Part of a small language model's weights: 26.6M parameters, 7241 steps.
Each number is 500 + 25 x the weight over its row's rms, rounded and kept within 0 to 999. Layers, rows and columns count from 0. Numbers have three digits each. The size before them is the row's rms in percent of the matrix's.

# layer 3 attention query, 384x384, rms 0.0431, rows 214-256, columns 320-383
092:495481487511460438479507491518503457505499506544523492493487508481490487474467505480512510475525502500529474487490548524508520497507469513510454512462516487495508453496576480491487545458499459
097:482509472514484494461468496524508511505494477495485497530477513548475523533526480501502483503499534529506487480491495481520463501490525512517550514549471516479445469490469489491517519497529525
088:515491526524467528489503488479497503472485459500502490480454535461454529482509477499517516500482525501473485501564437451519487508482482531493491484545498485469508513469492472506506478542465524
096:509486464513494451500477468488511492459516519504501488483509450497510492505488541518488466494510512483520494516499532502524556482527512493469498482470500531532477487517509540467505515475530497
108:506505521493528538480498470495452496508501454500462520517472556537530511471475518446496512498474482489479513476479467476508495500481490514517513519531490492515539476508499499521527465522478512
102:481502514468494533505524489464454521492501499478475517477478541500491539443457531471527504512482475503490524500481470500530530514471479544499472472528510471498540499494461510509511450534482492
090:498503457522461539540506480494508503481525528516514470492537552528480468460509467531471494509504527469476488518526523473505502507500489474480530495513489491500479520535479493496458491490510513
105:507473552528498561506504508514482514548484446496484501494472562514472525458502487471502510513460488507482528503525474497495519510522488564491439494465486491443498494476469467530461503556472493
099:526503475523499478527484529472537486477543503450512540544516476500497504578515477500555485477501488477525481533479527493513519532503509468498500500459446543513471508525505540482529494495535497
093:526510473536472494528542499467486499481550456531487516472475481497506557469489496513530493513481494528509515511492493485502522481511525509527497479539510509504504488537464449444506457511477476
089:507545469485496557502518472485505506470514507495513462483514510501484457544493509559489525523493553498517489464505498462516494504511521480491553485499476505491510484497504513485535508503486465
097:482485554523511484512523522511444472532481493470515533503493525493499475459500488464480499490507475543467499519524515543464503500492456508493459487489492484469522476514526464524465480527521479
091:491475516481495503504513509473502512545502460516519546509513525492511506497456480497517536430526500508502468539483498511531518503469482517502441535512506524487510500490510480524550509573513504
091:519538469482521498492480488514513502478518475558489470496495482500480527501499508521504543487507532468507502454479499462510507501481535469500537541509503508512488497485511528503534522512486513
097:481508482492453483459530492524471525491490486542546459486496501555484543460512545534484507513470527509541478494547480530524505530521454502547489504515499458495501485504521475473507497471511474
087:535501490497475529488525508545504504521503474484477514502497528497452492483446536504466504477547470506513543504516461521497483480505461505436476541475500505513481501487500472523488500507533463
093:529500498472536500515492492488515510499516463480502528481474505445505496548475491510505535476483512502494508474493510496486480541516501495534459492500541514466512492466462508496497535528492511
098:484522518525537514521501498514524479513483464513439486488547464465465496546588489522499508524452527524502476511502550463482519486518546493484531494517494535504495455513426513481483530495472540
090:502483483463495465495494506503462472519465418530497549505487507457477521519454496512516531468480498476506498506477534504569512502500523524499482515537514482500514495483526470497556495540506482
090:499469492493517527537515511474514516505495542507504487489470537464516509471508474474481505496482500493487499516553505478470455470439448508508540536514524482490517514496469482474444528503458532
093:519532502546507516495518460528544509484504535508508469491504477506458495491531472542471460519493519538468491510496515487478498525497497485546460417512520508460479472501470528478481512500500522
093:474502477525520517474473502500564543484527463484492505510501491480500485577501522515506481482446525518530489477468463474467491551531524499526535493490490502513466517517462533518484492501513516
098:490527491544468551529514525511514484527467460471501494474547553538527538466509530457517493451482480496481487481508528490485524496441517556479502514509445491477522460502502473519522494521527504
085:493498502495549505471512495508542500526512485482473479515501501500477516534559507508463521494511551491520486522484513472462510502490491464510479469544541476481535431507454471495505563503537516
089:486512495508549532507498518526533522533535497470518499487491526500488541519493542494493506486476565474491506503475508442485485509471530525499473505515518555488508481514472470496494471501475515
096:490528527521517519448475517549515508487487496503504474484495518450464489500532488527504511477493479506513498532506555508457495528501521465522493543500482514513508491489474480509519519504528527
107:495447498504499541523507522482518523573490465519507533494538522498491491483488451491518531483499534493514488524478510495513511494517512521479512532494479444492472465517461524564441509506489511
093:540451484528477520530532514474523478509517481482524500496508530494473489452521452484513487505513469497524501506509497489482531476495466500465489488456514478473471497504496484473490503495518464
094:498529488487474437500486511491490510485476545464494510506500484502494505471517515536511487471519483484500512528516487541519483512499504452457480530518474512500485533519550491461546513515497477
099:577508545527520523543502502499478474488479472478452475491470546475492482440468476478489505501479477501478514464489488501487509539465476517490485491537511478479531509496509461479539499526476510
087:494497486492486530508540475477490515495493474492553498502528539532468507505535477461486480509519489477513473555462504472517496492470473520527540522497481542494523484498493498541478517515528482
078:457515518507498475500473518488493537518462510469437497508520479515533519523504488488519527514511529461486518517478482479499492522493563438505536532531468496485499498496480504483519500527477576
099:491501492539495452456478507538504491480493517476480491519528507495486496508514522501487491516486511495520516515491510515503542499490506460482552494529486468520499492526502516502506494488512488
097:512496491472502536505531461455486532534540474519545489500488512493494495532476463514480533466516541510487474494531474446467434496495487494522521505533529486443461498505491507492455524491498506
087:521528472509466492510494530513506487489519550441459498481532499511461480518501501515535491480527489498475491490530453533510490468505538492512506515496493506498469514483439486472435484491514514
095:528491494501484454480502520481511457478485462486490519512530474533531513525530479474540490554495525488497496516486513520498501496476527529511509463498452529534525502505519465471530448477513485
092:484517510503514499464519527538485537484500451504504493466532490502512500505497488494503487533505523510492517514497462515457503467522515500480510521529495500487526498471497469497477531498498552
087:501531501475532494535453500470506483520506526461542499493489437515512485540536488532475492495515533499480475495506531491431481502530524455527443463467502488522473493478497523471461512458507484
081:487469501506490468491564501531493518515509565471480510521544520547502500512486492491456484493542508492472448556512471550511467467498511491476511500541533515482482494532482518500468495517518471
091:517475511482477533502490473471518523492507496532473458513487488471447507493505462521533499458528528488528493501505500503477524466482472566498497525468492498498541453513461494544486506458506458
092:480495521453505513451524461488449518506546498513540508517468486500484566524476466481499503527496484492551472509497532500457451487495489514530510528486513479481504534474563507498508500542509500
098:512506506490512471468483510484544473504486538465480510494533465518538466516497514498526491489512470486508514533457568548494523505486553490522491548465488483527516488496513515493515536460522511
095:511464519553468485503499499508509475473505477491508472482457505499452483507533534518498442530494475495487507486526491534500517456526471524484504466511532523474505533501497494464466509522492490